config.toml
n_layer = 22
d_model = 448
n_head = 7
n_kv_head = 1
head_dim = 64
d_mlp = 1216
vocab_size = 8192
activation = "swiglu"
norm = "layernorm"
norm_place = "pre"
norm_eps = 1e-06
positions = "rope"
rope_base = 24500.0
rope_fraction = 1.0
qk_norm = false
attn_scale = 0.125
bias = "none"
tie_embeddings = false
parallel_block = false
init = "uniform"
init_std_qkv = 0.0238
init_std_o = 0.0
init_std_up = 0.0238
init_std_down = 0.0
optimizer = "muon_variant"
lr = 0.0117
weight_decay = 0.011
lr_head = 0.00449
grad_clip = 0.5
warmup_steps = 200
schedule = "wsd"
decay_fraction = 0.595
decay_shape = "cos"
final_lr_fraction = 0.0
batch_tokens = 65536
seq_len = 1024
doc_mask = true
z_loss = 0.0001
train_tokens = 552000000
steps = 8423
dataset = "wikipedia_en"
Each number is 50 + 15 x the weight over the matrix's rms, rounded and kept within 0 to 99. Layers, rows and columns count from 0.

# layer 14 MLP up, 1216x448, rms 0.13, rows 844-864, columns 0-111
46 48 56 56 53 71 61 46 51 49 50 36 64 35 62 57 33 52 38 58 52 83 45 45 40 55 38 28 78 42 41 45 51 45 45 50 64 56 25 59 60 54 46 62 46 55 57 72 30 51 58 61 29 45 61 39 58 59 37 44 25 39 68 44 57 53 52 44 45 66 32 53 63 48 48 49 30 46 69 53 74 57 45 49 50 50 45 28 30 52 41 47 70 52 30 67 40 16 61 42 50 45 05 62 47 56 32 37 51 54 64 19
52 59 43 40 44 33 28 27 44 47 48 37 35 46 82 51 57 52 42 35 39 40 22 55 43 37 41 65 67 46 51 45 52 37 37 54 62 45 43 52 41 81 33 44 83 57 45 71 53 76 50 80 64 46 58 50 58 51 36 46 54 23 55 50 69 65 45 61 51 62 53 39 51 86 34 27 48 31 67 50 29 56 46 39 37 66 40 27 64 61 74 08 39 54 72 46 60 63 50 28 78 49 53 57 40 65 71 75 58 33 39 50
27 48 47 40 46 53 50 58 68 63 83 75 50 58 56 34 29 36 41 97 35 84 48 23 49 50 61 60 52 42 36 73 82 48 45 50 75 39 58 55 53 41 48 36 61 59 82 33 44 41 46 34 69 78 53 37 28 46 68 29 58 56 53 71 60 54 69 71 43 59 44 48 74 32 53 39 49 49 66 51 65 66 62 49 60 42 26 53 42 64 71 71 46 55 43 43 60 68 52 55 48 55 62 70 86 39 35 54 45 32 29 73
48 49 35 51 56 35 71 42 48 53 79 38 57 39 73 53 68 51 55 53 40 47 26 82 47 79 34 56 62 56 49 50 67 59 78 45 55 43 66 44 39 60 20 72 61 78 78 40 48 42 28 28 55 53 41 33 69 43 56 30 28 34 45 56 61 29 57 58 37 35 91 14 73 35 53 67 62 88 69 41 73 61 63 64 62 28 57 29 43 44 79 32 67 39 37 25 47 58 42 36 65 57 60 57 57 35 58 39 46 33 63 65
70 56 39 55 51 40 33 27 50 60 65 51 40 49 18 45 52 63 39 53 60 51 48 45 60 17 54 52 43 38 53 76 39 74 67 16 35 80 49 52 37 30 63 61 33 21 65 53 29 59 47 50 59 32 56 40 26 21 47 42 27 76 61 80 28 62 66 57 56 49 43 46 53 52 50 65 41 51 50 51 10 65 14 47 65 39 36 28 37 65 49 19 82 27 37 91 25 60 31 42 45 63 14 31 70 38 46 50 72 22 50 67
53 44 50 59 29 43 26 38 46 57 32 42 79 63 42 59 54 50 21 59 43 74 24 71 44 73 48 55 48 49 35 72 25 66 44 24 68 35 61 51 33 60 36 45 52 84 47 47 29 72 38 46 60 38 28 53 58 45 58 48 44 45 57 55 45 53 29 62 56 57 49 60 43 70 80 69 69 34 59 71 59 39 29 66 65 31 58 23 55 40 38 29 64 43 53 61 54 34 49 49 47 60 55 74 35 53 63 63 56 71 37 45
26 47 41 57 53 17 42 41 38 49 51 66 75 34 66 71 38 57 52 54 48 36 43 68 68 64 45 45 52 69 24 30 53 38 48 71 68 55 50 75 47 44 48 50 47 39 49 32 54 59 16 56 30 85 35 44 39 48 33 71 43 46 57 47 62 34 67 57 54 56 37 30 51 43 43 63 71 41 47 58 55 36 83 36 51 57 65 40 60 62 68 42 40 40 49 51 60 66 79 43 71 73 47 79 68 43 39 54 48 33 54 41
35 65 40 57 44 62 65 62 67 30 27 64 66 56 42 43 50 42 49 65 36 66 58 49 34 48 52 54 45 46 54 50 66 43 40 41 23 68 62 53 63 65 61 51 62 79 60 77 51 42 44 49 60 78 70 40 51 54 40 52 48 40 32 48 57 50 72 64 55 61 41 48 53 44 43 41 65 37 52 55 39 50 36 34 53 44 52 55 39 70 14 59 52 54 45 51 37 39 30 76 58 64 64 41 36 65 36 83 59 41 45 61
20 78 65 46 60 42 49 50 32 59 80 44 40 86 42 62 54 63 36 33 58 50 57 33 41 79 45 55 45 68 84 32 34 57 75 64 60 39 31 43 68 52 66 63 66 40 50 44 66 19 49 62 54 40 49 31 35 55 48 53 59 48 72 44 57 39 40 63 15 76 56 38 45 56 60 52 43 59 50 57 45 76 19 43 30 37 23 45 26 61 29 30 80 70 53 47 29 44 46 36 46 74 38 60 40 27 48 48 81 61 36 57
46 47 66 28 60 60 52 44 40 65 29 59 21 71 49 58 71 54 62 55 45 56 60 26 32 37 47 09 46 28 61 44 31 50 67 48 64 20 67 56 54 58 26 61 46 41 44 56 51 39 63 58 54 36 56 50 44 19 30 57 40 68 43 37 75 60 30 35 50 56 43 32 45 50 77 35 38 49 47 47 59 10 08 37 46 48 49 64 50 50 45 32 34 68 49 46 53 63 23 50 62 49 33 60 59 36 52 40 33 37 33 48
69 72 68 72 40 68 45 37 52 60 60 54 36 62 29 53 48 44 36 67 44 53 51 39 97 46 33 61 52 41 50 43 57 61 43 27 70 25 65 25 33 51 38 70 44 35 49 58 57 59 38 46 28 33 56 32 35 51 23 51 41 51 73 55 47 72 72 15 55 32 69 37 33 52 34 24 42 48 55 64 42 55 40 59 56 58 37 69 27 34 60 58 38 46 04 53 44 60 43 56 48 59 40 54 79 52 39 54 45 60 56 42
35 53 50 70 23 40 53 76 24 51 54 76 76 60 58 41 49 41 56 67 76 69 65 48 50 27 60 18 45 66 56 56 58 34 55 41 49 32 55 69 61 48 55 19 46 41 47 56 61 63 29 39 75 65 35 23 47 66 35 50 53 38 48 68 52 38 62 39 89 51 38 57 50 73 29 48 52 60 58 71 49 54 58 40 69 59 44 51 33 49 36 48 44 53 28 59 47 45 70 74 24 56 69 91 66 58 92 32 57 48 69 99
42 57 53 67 30 43 21 44 88 50 78 57 59 43 55 48 53 68 46 30 25 46 27 44 45 67 39 33 41 67 34 19 55 71 44 45 45 39 54 23 52 48 44 63 46 27 42 43 44 75 32 59 40 63 55 54 59 57 60 42 50 49 24 39 75 48 52 48 54 49 62 49 37 66 43 64 44 30 42 57 44 35 50 56 55 33 76 47 36 36 74 70 45 39 81 41 73 33 56 39 50 34 41 61 47 71 42 29 61 58 31 57
60 58 38 88 42 24 42 60 43 57 60 62 36 54 42 52 53 56 66 34 58 64 32 53 47 24 55 04 44 14 43 65 60 29 72 32 54 33 24 56 72 89 58 57 39 62 14 27 67 44 42 32 33 41 45 40 75 36 81 47 39 54 35 35 50 59 57 93 43 62 73 56 68 59 53 30 45 43 51 50 26 29 51 42 33 70 31 56 48 50 64 80 50 66 74 34 51 68 49 48 61 72 62 66 47 75 79 43 57 31 61 43
34 59 54 36 57 36 49 61 54 51 66 56 61 76 53 37 47 49 36 39 48 50 15 46 52 42 59 71 39 63 64 42 51 52 60 47 79 58 41 40 41 24 63 76 44 94 20 45 51 34 47 54 63 35 48 67 63 31 17 62 42 48 44 76 46 54 55 44 49 51 48 40 32 49 85 54 43 55 30 73 48 39 57 34 31 39 44 53 43 57 51 45 40 33 64 64 38 29 54 38 36 54 31 66 19 62 58 56 46 56 50 38
28 49 71 28 53 51 60 64 44 47 19 54 26 16 69 60 64 39 22 76 50 59 34 66 39 22 42 55 38 47 50 35 43 34 54 53 36 36 82 82 69 48 59 54 45 62 51 55 72 61 62 38 13 81 45 66 60 36 48 42 71 59 39 52 54 56 23 53 43 68 22 54 89 64 49 36 48 38 54 50 19 62 63 37 22 63 40 72 42 53 45 69 34 83 53 25 51 59 36 60 48 38 96 41 31 67 50 52 64 65 28 65
48 33 64 55 45 37 59 24 24 42 48 43 54 58 61 28 62 81 46 56 28 16 78 78 47 55 55 51 55 28 50 63 43 48 39 71 44 60 53 41 54 56 32 10 39 42 36 63 57 35 40 55 38 57 68 44 74 58 50 46 42 62 53 31 86 64 60 41 68 36 51 33 54 50 73 45 53 26 46 21 46 42 35 71 52 48 36 37 85 68 42 25 46 45 68 53 40 48 29 45 47 66 68 51 41 50 43 52 11 40 21 43
49 37 54 36 60 49 60 87 42 23 45 45 44 56 39 50 36 55 69 54 55 60 55 41 53 37 54 48 52 64 60 44 59 77 50 53 50 53 27 59 71 66 25 45 60 51 35 66 43 41 64 58 56 65 38 15 70 76 73 33 77 72 62 34 42 68 40 31 44 37 70 53 56 76 39 31 52 56 46 52 59 54 56 29 24 50 37 39 53 57 75 83 47 48 67 35 55 61 50 59 41 52 42 42 73 47 53 38 25 45 56 74
44 63 65 38 58 76 50 41 29 41 15 38 45 40 66 54 52 58 82 52 16 57 37 45 23 49 51 44 38 69 31 46 21 52 34 46 29 47 79 12 48 75 45 45 75 52 41 59 24 77 51 54 35 45 58 72 65 37 55 48 44 59 66 43 81 43 52 64 42 49 36 52 17 55 66 43 51 43 65 37 58 64 41 40 94 47 52 88 47 70 77 58 54 32 86 42 55 69 72 36 50 46 68 27 40 19 60 57 59 70 67 70
49 29 54 58 45 51 49 48 32 34 47 76 50 69 51 53 55 47 68 82 40 39 82 63 67 64 34 22 53 54 53 43 45 38 42 46 61 33 37 48 72 46 11 42 53 60 66 34 74 46 39 70 55 46 55 70 07 43 50 54 54 60 33 39 50 35 58 50 53 49 70 40 57 34 52 43 65 52 51 50 36 68 47 38 36 63 63 07 10 47 47 38 55 38 44 40 63 53 55 50 58 51 55 48 27 59 56 30 62 41 54 60
35 53 50 66 44 33 39 83 15 08 75 73 48 43 53 49 48 51 58 48 68 68 25 32 52 72 57 56 63 61 42 37 68 55 36 45 58 64 28 59 60 44 49 31 80 43 75 56 39 23 51 21 13 46 41 62 59 66 66 39 38 41 77 58 45 41 73 46 54 50 55 39 36 37 40 50 52 54 53 61 53 69 64 18 37 39 47 77 35 53 77 44 49 48 52 49 39 38 49 35 63 56 26 57 35 15 60 49 44 53 65 49
# layer 14 MLP down (transposed), 1216x448, rms 0.0465, rows 844-864, columns 0-111
41 23 60 44 45 54 43 58 65 49 27 53 27 57 44 30 45 45 46 23 47 44 64 58 41 62 50 51 61 49 40 47 38 31 40 72 59 41 57 43 55 48 49 52 38 66 36 43 67 72 58 39 47 51 17 63 57 82 19 66 34 70 34 45 47 43 58 65 33 28 38 48 60 41 58 51 63 54 32 43 56 38 47 53 42 34 29 46 43 48 75 48 50 49 59 54 46 38 67 50 47 56 63 85 35 52 56 48 24 42 63 46
66 38 66 47 57 58 37 44 37 59 46 40 26 61 38 47 70 39 37 53 28 64 27 68 57 49 62 52 49 56 45 47 49 44 44 31 60 31 67 48 57 48 55 46 56 21 54 56 26 43 64 47 62 29 59 35 48 55 55 35 74 45 53 54 27 36 59 57 44 33 31 50 34 69 26 46 47 54 78 60 68 48 38 35 68 61 50 78 51 67 37 47 27 53 50 50 59 89 42 32 40 48 26 72 74 39 76 26 44 73 69 71
63 53 57 62 36 56 62 56 61 49 40 40 53 40 23 42 73 51 57 52 43 50 36 16 19 54 63 26 51 67 46 66 58 43 58 28 57 77 59 37 58 44 70 37 50 59 57 60 68 31 48 58 60 62 60 44 49 60 48 44 45 41 33 64 44 33 29 33 42 88 59 38 45 86 26 42 55 58 55 37 47 40 35 57 45 33 61 32 62 39 40 50 43 61 58 31 44 49 51 71 60 31 57 54 72 69 46 30 56 41 45 42
62 56 35 71 62 84 48 49 58 51 72 46 63 28 54 72 57 17 74 44 80 68 53 43 34 57 69 41 70 48 55 65 76 70 55 45 33 58 53 51 63 67 45 57 39 64 58 73 40 38 25 13 58 66 42 59 65 43 53 23 29 46 27 48 36 56 49 53 30 67 35 36 44 67 12 60 65 80 58 47 54 57 61 56 45 40 32 39 35 45 73 37 54 76 82 60 19 30 29 57 62 60 45 52 29 28 67 66 99 61 51 32
76 56 57 34 52 54 59 48 55 60 63 55 57 54 63 64 36 57 49 37 41 55 25 56 48 73 43 37 39 51 23 14 45 70 45 29 54 37 34 70 56 41 37 91 09 29 52 60 12 62 59 31 59 57 73 67 62 57 23 33 41 49 48 65 56 22 77 48 15 55 51 60 29 50 48 39 48 39 50 43 41 46 57 53 14 54 36 36 40 60 40 56 54 41 57 53 60 23 47 52 24 47 59 39 54 59 35 42 62 56 26 68
57 55 46 33 47 28 16 70 72 54 44 47 61 60 67 66 54 55 38 33 65 56 68 38 63 61 64 27 54 51 61 42 37 54 43 28 61 75 50 51 72 37 37 44 59 44 45 44 47 78 72 57 55 47 42 39 59 30 29 49 41 28 67 79 39 65 62 52 70 38 34 65 47 42 41 72 44 45 40 78 54 59 47 35 54 40 60 46 37 47 59 21 75 65 56 49 69 52 70 26 40 45 44 47 58 78 45 67 48 34 33 47
70 48 61 37 64 37 30 60 29 61 03 39 57 70 49 57 27 26 69 48 44 45 67 47 41 52 48 51 54 42 50 42 35 11 43 44 66 12 39 57 51 57 41 59 57 37 77 54 70 33 24 51 38 23 55 69 69 43 32 88 41 45 36 44 68 49 37 46 44 64 42 49 45 74 72 57 50 27 46 26 35 61 65 85 52 50 52 48 48 81 35 43 40 47 63 24 67 46 56 45 67 12 46 92 34 78 64 59 47 65 40 41
42 40 41 51 52 62 45 66 19 49 57 34 40 65 51 72 61 70 61 49 25 65 39 35 43 70 57 76 45 69 53 42 28 58 61 47 67 41 59 61 57 46 43 37 42 56 49 30 25 36 34 45 30 40 62 26 41 59 53 62 39 57 69 41 50 51 45 63 58 54 59 60 57 55 58 30 55 62 43 66 53 28 30 46 51 44 68 51 49 53 78 44 48 60 36 22 44 62 55 79 34 63 29 57 58 38 71 58 73 70 54 68
50 52 68 58 35 46 37 16 27 54 66 37 92 50 67 62 19 31 47 46 52 73 39 42 48 35 61 77 48 55 40 50 68 44 62 63 44 37 12 30 66 51 32 91 62 61 59 69 46 50 55 39 52 51 57 58 46 55 46 64 34 52 80 61 54 55 65 55 34 38 66 75 65 28 42 60 58 54 33 40 60 55 33 38 21 71 28 65 46 52 66 25 66 24 29 34 28 56 59 22 49 40 42 34 33 24 55 62 33 51 56 46
59 49 37 62 69 67 73 65 56 38 69 35 65 62 58 62 37 39 55 31 69 43 43 58 63 32 55 64 52 50 32 48 38 28 46 56 68 52 51 46 27 37 62 54 24 50 39 52 65 60 15 37 61 53 37 33 61 45 20 59 59 71 67 49 46 55 49 58 56 68 47 54 55 41 55 41 37 32 85 35 69 61 65 56 39 60 41 57 61 79 24 54 60 63 48 62 56 46 44 57 70 36 35 66 52 48 69 53 57 53 49 39
55 33 55 41 40 53 81 60 46 56 28 54 37 43 46 55 50 33 73 64 29 43 62 49 43 52 43 57 65 46 59 70 37 73 59 31 73 28 54 47 44 32 27 41 53 52 53 64 59 37 54 67 27 46 47 46 71 34 47 48 41 51 63 34 37 53 50 36 34 31 64 48 45 55 54 42 60 40 48 38 26 47 43 34 66 31 48 42 21 30 37 27 56 33 34 61 41 15 62 13 61 79 35 52 25 42 63 36 47 47 45 39
30 52 32 66 64 42 73 26 70 77 37 46 60 56 64 71 39 46 50 81 53 43 40 54 49 47 50 81 31 83 26 52 48 37 64 38 56 41 67 55 58 78 48 65 50 45 35 42 64 42 35 27 65 29 65 21 55 56 18 59 37 36 70 67 78 48 42 48 36 33 65 63 16 58 29 46 35 25 23 29 48 26 64 59 51 32 39 55 59 51 54 44 35 41 34 63 76 28 24 31 77 54 82 63 43 59 45 32 38 48 47 68
46 49 29 32 31 51 54 44 59 60 51 50 81 36 34 40 56 53 18 43 64 21 55 70 40 41 48 80 39 68 74 65 52 64 65 83 52 39 28 75 42 62 27 53 40 38 19 51 41 24 06 60 46 36 43 42 38 07 54 74 56 48 77 60 75 38 43 38 64 80 69 28 52 54 70 42 35 82 32 53 57 44 58 30 72 72 39 14 72 30 43 66 76 39 65 51 53 35 48 61 58 57 30 60 64 70 20 46 67 71 72 58
76 29 47 49 54 99 47 49 45 56 46 26 33 43 47 59 69 19 41 29 28 46 67 32 59 33 99 58 38 43 58 44 60 64 47 44 47 68 77 35 44 44 73 91 41 68 27 45 39 33 61 85 60 41 58 63 52 52 43 82 47 31 54 29 40 53 43 61 42 55 35 69 20 49 42 51 59 58 61 56 60 63 59 52 65 74 34 40 65 69 42 65 49 41 43 71 47 46 43 34 57 51 20 27 94 61 45 54 75 61 35 56
80 64 47 65 60 52 44 43 67 79 51 51 61 54 61 44 28 44 32 33 61 56 41 63 29 73 58 81 39 32 44 55 39 30 61 56 43 30 45 57 38 68 41 66 65 56 29 33 67 30 58 18 51 67 46 62 66 35 52 66 55 68 68 31 42 31 65 51 63 23 61 51 66 48 65 34 50 42 47 55 54 48 35 20 62 71 07 62 34 32 35 40 85 65 85 46 54 39 38 56 62 52 49 35 36 43 78 49 25 73 38 46
28 47 15 60 41 53 58 29 41 70 66 65 68 51 37 78 56 48 55 48 47 50 40 59 22 33 55 51 47 42 37 56 68 53 49 49 38 36 82 45 54 64 47 74 52 37 02 50 54 38 54 60 30 45 54 46 64 47 34 60 57 61 60 51 39 48 33 42 43 44 46 44 44 81 71 55 51 29 29 55 33 82 55 48 41 47 57 44 38 43 41 59 56 65 40 59 33 66 39 72 61 33 64 66 51 36 44 52 76 39 44 53
53 50 47 18 32 37 59 65 43 62 50 45 52 38 21 35 64 32 44 64 66 47 68 43 61 35 73 22 67 53 47 53 65 52 48 55 37 61 78 50 61 28 54 62 58 47 82 47 70 52 48 68 59 57 43 55 26 49 55 58 63 75 27 61 42 54 52 58 68 42 42 67 75 23 52 45 60 34 39 64 65 51 38 42 30 32 46 58 67 70 72 37 39 67 55 45 69 44 55 27 55 57 45 65 26 42 66 54 49 31 53 45
43 74 72 60 43 66 69 66 55 36 49 57 46 38 61 43 58 49 65 43 72 52 47 40 97 49 27 27 62 23 45 39 47 65 65 24 48 84 50 36 45 67 50 76 34 54 43 26 45 47 30 41 83 56 53 65 48 30 56 71 58 52 41 52 59 49 54 29 64 50 49 75 50 58 55 43 60 32 53 13 53 58 66 58 75 56 82 43 27 67 41 62 35 64 32 46 37 64 47 28 88 84 34 27 49 64 73 58 48 57 67 51
53 47 35 45 57 54 55 68 47 47 26 33 62 52 63 40 51 48 49 66 40 50 62 22 75 49 38 54 56 56 41 56 64 41 41 63 52 48 50 29 45 71 65 50 27 64 42 50 46 43 47 41 53 44 56 36 55 57 58 28 59 52 50 59 34 44 65 62 80 58 68 43 35 64 60 52 63 62 42 47 56 66 41 75 54 54 58 52 34 75 36 39 38 56 40 38 50 76 49 41 42 50 57 44 60 21 70 41 28 64 54 57
40 53 70 70 55 35 47 60 22 57 62 46 55 53 39 39 28 33 65 74 73 11 59 50 46 44 52 48 38 36 53 51 39 29 59 33 55 58 61 42 56 21 55 73 52 52 61 41 71 47 79 57 60 26 49 43 38 59 44 29 71 48 43 32 18 65 58 64 26 66 61 54 53 30 57 39 58 65 55 35 42 52 65 31 34 50 45 55 43 29 61 61 47 42 38 51 78 45 28 48 82 32 54 55 58 30 36 62 63 44 76 56
28 63 57 57 52 24 35 41 19 22 51 61 77 32 44 44 25 45 46 44 40 54 47 48 52 43 69 48 59 31 39 12 65 35 55 47 40 05 32 56 73 44 42 58 48 33 39 16 42 27 49 53 54 61 61 55 57 53 60 37 54 45 42 49 36 72 73 63 54 28 62 68 30 32 39 55 41 54 37 60 43 51 44 55 35 59 73 70 21 59 37 43 46 59 64 77 66 66 43 63 83 22 52 41 45 57 61 49 60 68 33 21
# layer 14 MLP gate, 1216x448, rms 0.123, rows 845-865, columns 0-111
59 23 50 56 51 40 79 51 41 65 71 58 88 77 61 24 46 28 50 71 42 17 59 55 52 67 78 55 72 53 36 53 56 58 43 46 53 42 36 44 48 52 33 54 14 40 22 39 38 27 42 69 55 41 41 47 66 27 32 81 55 24 67 63 20 84 47 39 54 63 40 56 58 55 71 60 41 63 53 35 56 49 55 56 43 56 28 50 72 49 50 44 57 53 33 40 24 49 44 70 33 51 60 43 52 36 56 47 60 48 45 53
62 65 48 18 64 80 88 63 48 43 49 49 32 38 52 40 43 49 69 58 59 32 35 77 22 44 49 36 36 31 86 48 32 65 56 43 51 66 35 44 53 53 24 62 47 36 35 55 61 37 47 41 62 54 70 69 44 63 40 49 29 47 28 10 27 71 60 31 58 54 51 48 67 42 62 57 43 66 46 41 37 61 59 48 55 66 61 50 55 70 34 36 39 55 81 54 54 56 78 49 25 65 57 36 37 50 65 62 43 52 43 50
47 52 51 43 49 27 46 92 75 33 47 25 34 31 42 50 50 17 73 53 52 62 58 28 66 50 57 46 34 84 62 82 46 50 58 58 38 53 55 16 42 59 39 31 51 50 56 35 54 49 37 44 33 56 47 17 60 27 47 66 43 61 46 45 39 46 29 52 55 50 77 40 63 39 55 43 67 34 37 63 25 47 44 36 61 39 40 46 44 49 72 41 29 73 59 42 47 41 26 48 66 42 36 49 44 70 55 34 78 62 53 51
72 64 61 45 58 56 30 29 39 38 30 62 45 56 52 45 69 38 38 72 61 64 67 85 57 64 40 48 51 54 75 52 29 50 37 62 37 48 50 64 53 69 60 49 67 50 25 43 63 74 60 42 69 64 52 35 48 22 42 69 52 46 55 37 16 64 60 73 60 58 51 04 55 69 71 62 45 61 38 37 48 45 61 74 54 62 30 71 72 53 70 68 25 51 61 67 60 62 55 34 56 32 51 54 46 42 43 60 64 54 77 37
51 17 45 41 56 48 48 50 51 63 46 69 53 29 25 47 53 72 42 46 56 37 64 39 37 61 52 64 51 27 32 51 81 49 72 40 47 48 34 74 44 27 59 75 63 52 56 53 59 54 41 35 48 90 60 57 57 60 48 68 34 34 67 35 10 43 60 46 30 62 32 47 56 33 44 17 38 38 49 24 44 57 35 18 20 68 49 28 46 52 28 37 61 52 39 47 57 48 36 18 35 64 26 43 50 29 62 81 26 59 83 44
66 49 65 54 77 53 40 71 70 43 48 20 47 41 48 44 40 40 80 36 56 52 55 53 62 59 71 64 63 35 26 60 33 58 62 41 28 54 42 35 63 53 82 56 38 36 37 53 36 39 35 28 54 49 71 51 44 35 52 44 54 27 33 62 61 50 62 29 51 50 62 62 71 45 47 75 57 35 40 42 29 43 33 53 44 63 53 45 48 64 41 41 40 99 56 38 80 80 46 58 37 44 38 49 27 28 53 54 40 68 39 50
69 52 56 66 28 39 46 44 47 53 47 52 47 26 11 52 71 51 46 58 35 52 41 54 48 63 65 62 67 37 55 57 55 44 53 39 35 42 35 47 75 18 52 66 61 53 38 67 70 67 54 27 67 55 57 53 57 67 42 32 21 42 45 47 40 34 54 62 47 32 24 55 13 55 60 52 46 51 46 61 43 33 49 61 64 42 48 24 45 47 38 49 34 46 42 41 74 35 43 45 54 62 36 36 32 64 38 61 57 46 08 48
51 68 49 78 64 48 67 50 28 45 31 36 32 41 67 50 58 76 36 51 57 56 63 28 37 44 67 45 51 44 56 03 41 65 65 64 68 60 45 53 29 46 53 33 26 50 51 48 47 49 53 50 36 40 76 25 74 29 40 21 54 63 38 67 56 43 41 61 56 50 71 47 60 57 55 52 50 34 46 58 22 46 84 47 58 14 56 52 36 42 67 53 33 60 46 61 64 38 56 58 32 13 33 63 56 55 25 36 53 68 36 69
41 41 69 49 76 59 42 60 51 53 48 31 72 45 16 46 33 32 32 23 31 43 46 39 70 31 50 72 44 34 42 65 69 60 31 43 35 61 44 36 42 51 47 52 29 50 68 44 89 70 57 38 19 25 50 62 63 62 46 56 49 77 58 40 50 23 69 50 52 47 50 57 64 69 66 67 65 52 69 56 64 78 32 42 55 38 68 47 69 55 46 39 63 57 57 58 62 39 48 66 73 63 60 57 46 78 24 61 52 79 51 54
42 47 53 43 54 61 63 67 43 51 58 70 61 39 31 64 72 47 60 63 65 40 47 16 36 56 65 55 50 51 31 39 57 47 44 65 64 70 59 49 22 31 51 38 31 62 35 58 49 53 60 34 42 53 47 53 41 35 51 50 52 39 59 32 38 41 35 48 54 42 50 61 60 45 85 31 65 60 50 47 55 47 37 55 34 75 34 42 76 43 69 51 62 71 41 44 61 50 43 56 63 64 53 26 54 28 76 63 44 41 37 60
58 66 57 22 41 59 56 67 59 55 24 51 55 64 65 30 64 52 26 25 71 45 40 59 76 56 47 18 45 80 48 55 51 43 56 23 63 72 60 39 46 46 28 62 60 53 38 51 67 66 51 53 78 37 34 51 65 56 47 53 39 27 25 78 58 56 58 39 66 60 66 65 36 30 47 49 82 54 60 70 70 26 16 52 48 47 60 63 20 44 58 43 43 50 74 63 37 64 42 58 34 78 44 52 34 47 48 69 54 34 63 54
47 30 64 68 52 38 54 46 31 38 46 24 27 63 39 48 59 53 65 12 49 74 39 40 47 54 41 35 67 61 72 48 23 27 44 47 55 36 72 53 28 80 47 57 59 42 47 31 36 70 71 37 43 44 77 53 65 51 54 49 65 52 51 56 59 48 47 53 70 48 77 77 71 43 62 44 34 48 42 42 31 50 59 40 51 59 67 53 69 66 38 51 52 47 32 39 34 45 82 26 32 58 60 57 30 58 47 30 54 50 60 62
56 66 75 24 44 43 63 35 56 35 72 35 16 55 56 74 36 68 50 51 75 42 62 47 61 40 51 50 45 55 39 19 73 30 86 53 58 33 52 53 46 49 33 41 40 39 12 47 75 60 52 30 66 53 32 59 76 27 75 68 22 39 32 30 56 43 46 49 54 65 54 44 58 66 28 28 54 41 38 60 61 43 53 50 44 64 19 50 54 55 45 52 68 69 46 47 69 78 73 45 62 44 36 50 55 35 60 29 48 47 51 62
63 60 48 55 36 66 60 61 62 31 30 56 58 51 74 41 54 47 73 60 58 64 38 43 70 62 67 34 74 41 68 59 54 60 25 55 58 51 47 40 28 47 40 45 62 54 44 53 38 64 31 32 69 39 48 49 59 48 42 40 66 69 61 24 46 27 40 40 65 58 54 43 42 62 58 48 47 42 71 68 40 10 52 51 51 42 29 61 64 67 38 63 70 64 43 18 50 56 81 69 64 42 49 37 49 25 47 82 81 28 52 55
45 14 50 47 26 35 44 58 41 24 76 48 38 47 54 40 42 65 56 60 70 49 52 54 33 43 57 60 49 57 32 63 66 18 23 66 49 50 40 48 50 64 56 46 69 58 61 66 60 57 71 69 38 39 74 58 36 54 36 80 49 47 40 80 48 68 49 58 51 54 56 47 51 52 62 44 70 56 45 35 37 55 43 46 70 36 45 54 62 43 50 48 39 27 46 57 54 51 40 69 42 42 31 56 33 30 56 83 58 37 38 58
52 60 24 47 47 71 25 57 65 73 31 51 65 58 58 47 23 50 47 41 42 72 60 36 37 57 26 65 16 62 36 46 33 72 62 54 58 50 40 60 43 44 63 62 61 44 43 72 25 49 55 42 26 51 41 20 56 39 51 47 56 50 25 45 01 67 53 71 58 53 67 48 33 41 64 63 44 52 56 35 13 43 60 35 60 61 35 83 14 37 70 50 80 83 62 68 40 24 78 51 38 32 48 70 37 42 43 25 87 39 66 56
49 62 60 40 57 47 64 67 43 56 36 44 64 34 70 42 23 46 56 40 80 35 41 44 50 49 43 65 34 58 51 50 35 55 46 55 59 53 09 73 50 51 58 53 36 58 23 60 48 50 33 44 44 27 72 34 75 51 71 51 24 42 44 67 51 70 40 39 56 37 70 64 45 66 78 27 38 48 55 58 38 64 46 78 46 27 38 60 50 50 59 66 43 63 64 64 26 39 63 40 88 35 45 63 63 50 42 41 44 75 31 34
65 82 46 68 46 67 47 28 35 62 43 60 60 48 33 73 38 58 52 42 56 38 38 64 39 39 52 71 47 39 33 48 71 50 66 64 62 57 36 51 51 31 60 71 69 55 58 28 80 37 56 54 51 47 67 80 55 40 62 51 34 51 72 54 59 48 24 54 60 52 57 55 52 67 48 65 38 61 40 37 21 57 59 48 37 74 35 21 78 48 49 54 63 62 63 64 48 70 72 50 41 46 42 39 43 79 66 61 59 40 49 43
83 49 53 58 79 40 48 41 42 42 64 52 67 61 68 48 69 73 50 37 54 52 91 65 46 64 36 31 63 23 32 52 61 43 50 38 56 60 50 25 50 30 58 56 41 49 39 54 64 56 53 51 72 28 34 07 62 54 22 67 44 69 42 56 40 45 67 48 63 65 68 41 69 29 62 39 61 31 57 34 48 43 59 39 68 51 70 35 38 41 70 61 62 70 26 41 48 89 60 61 20 57 80 51 15 50 34 39 42 32 24 51
63 50 38 47 61 44 44 49 46 35 70 47 56 26 73 39 33 26 67 55 19 74 48 56 61 40 50 69 47 29 38 38 35 36 62 62 74 38 26 50 75 45 42 67 73 23 55 48 35 42 43 56 40 48 51 41 44 32 52 26 54 52 55 48 62 48 50 44 62 43 71 29 25 50 57 51 43 65 91 57 38 33 44 24 25 34 32 58 47 39 24 52 55 60 42 38 54 40 49 43 66 76 34 53 47 56 56 41 34 68 27 42
94 43 62 54 33 54 66 51 52 54 37 70 45 59 39 67 26 50 38 42 37 47 62 22 34 56 50 39 49 37 59 32 47 35 49 87 37 44 69 29 58 59 70 31 85 22 50 67 36 81 52 36 56 26 16 52 67 19 62 54 06 79 69 48 52 78 34 34 48 41 31 62 36 61 27 19 51 50 56 46 46 56 77 35 38 52 40 66 34 26 27 22 61 54 52 50 51 59 46 80 78 83 29 74 53 69 53 47 35 55 37 61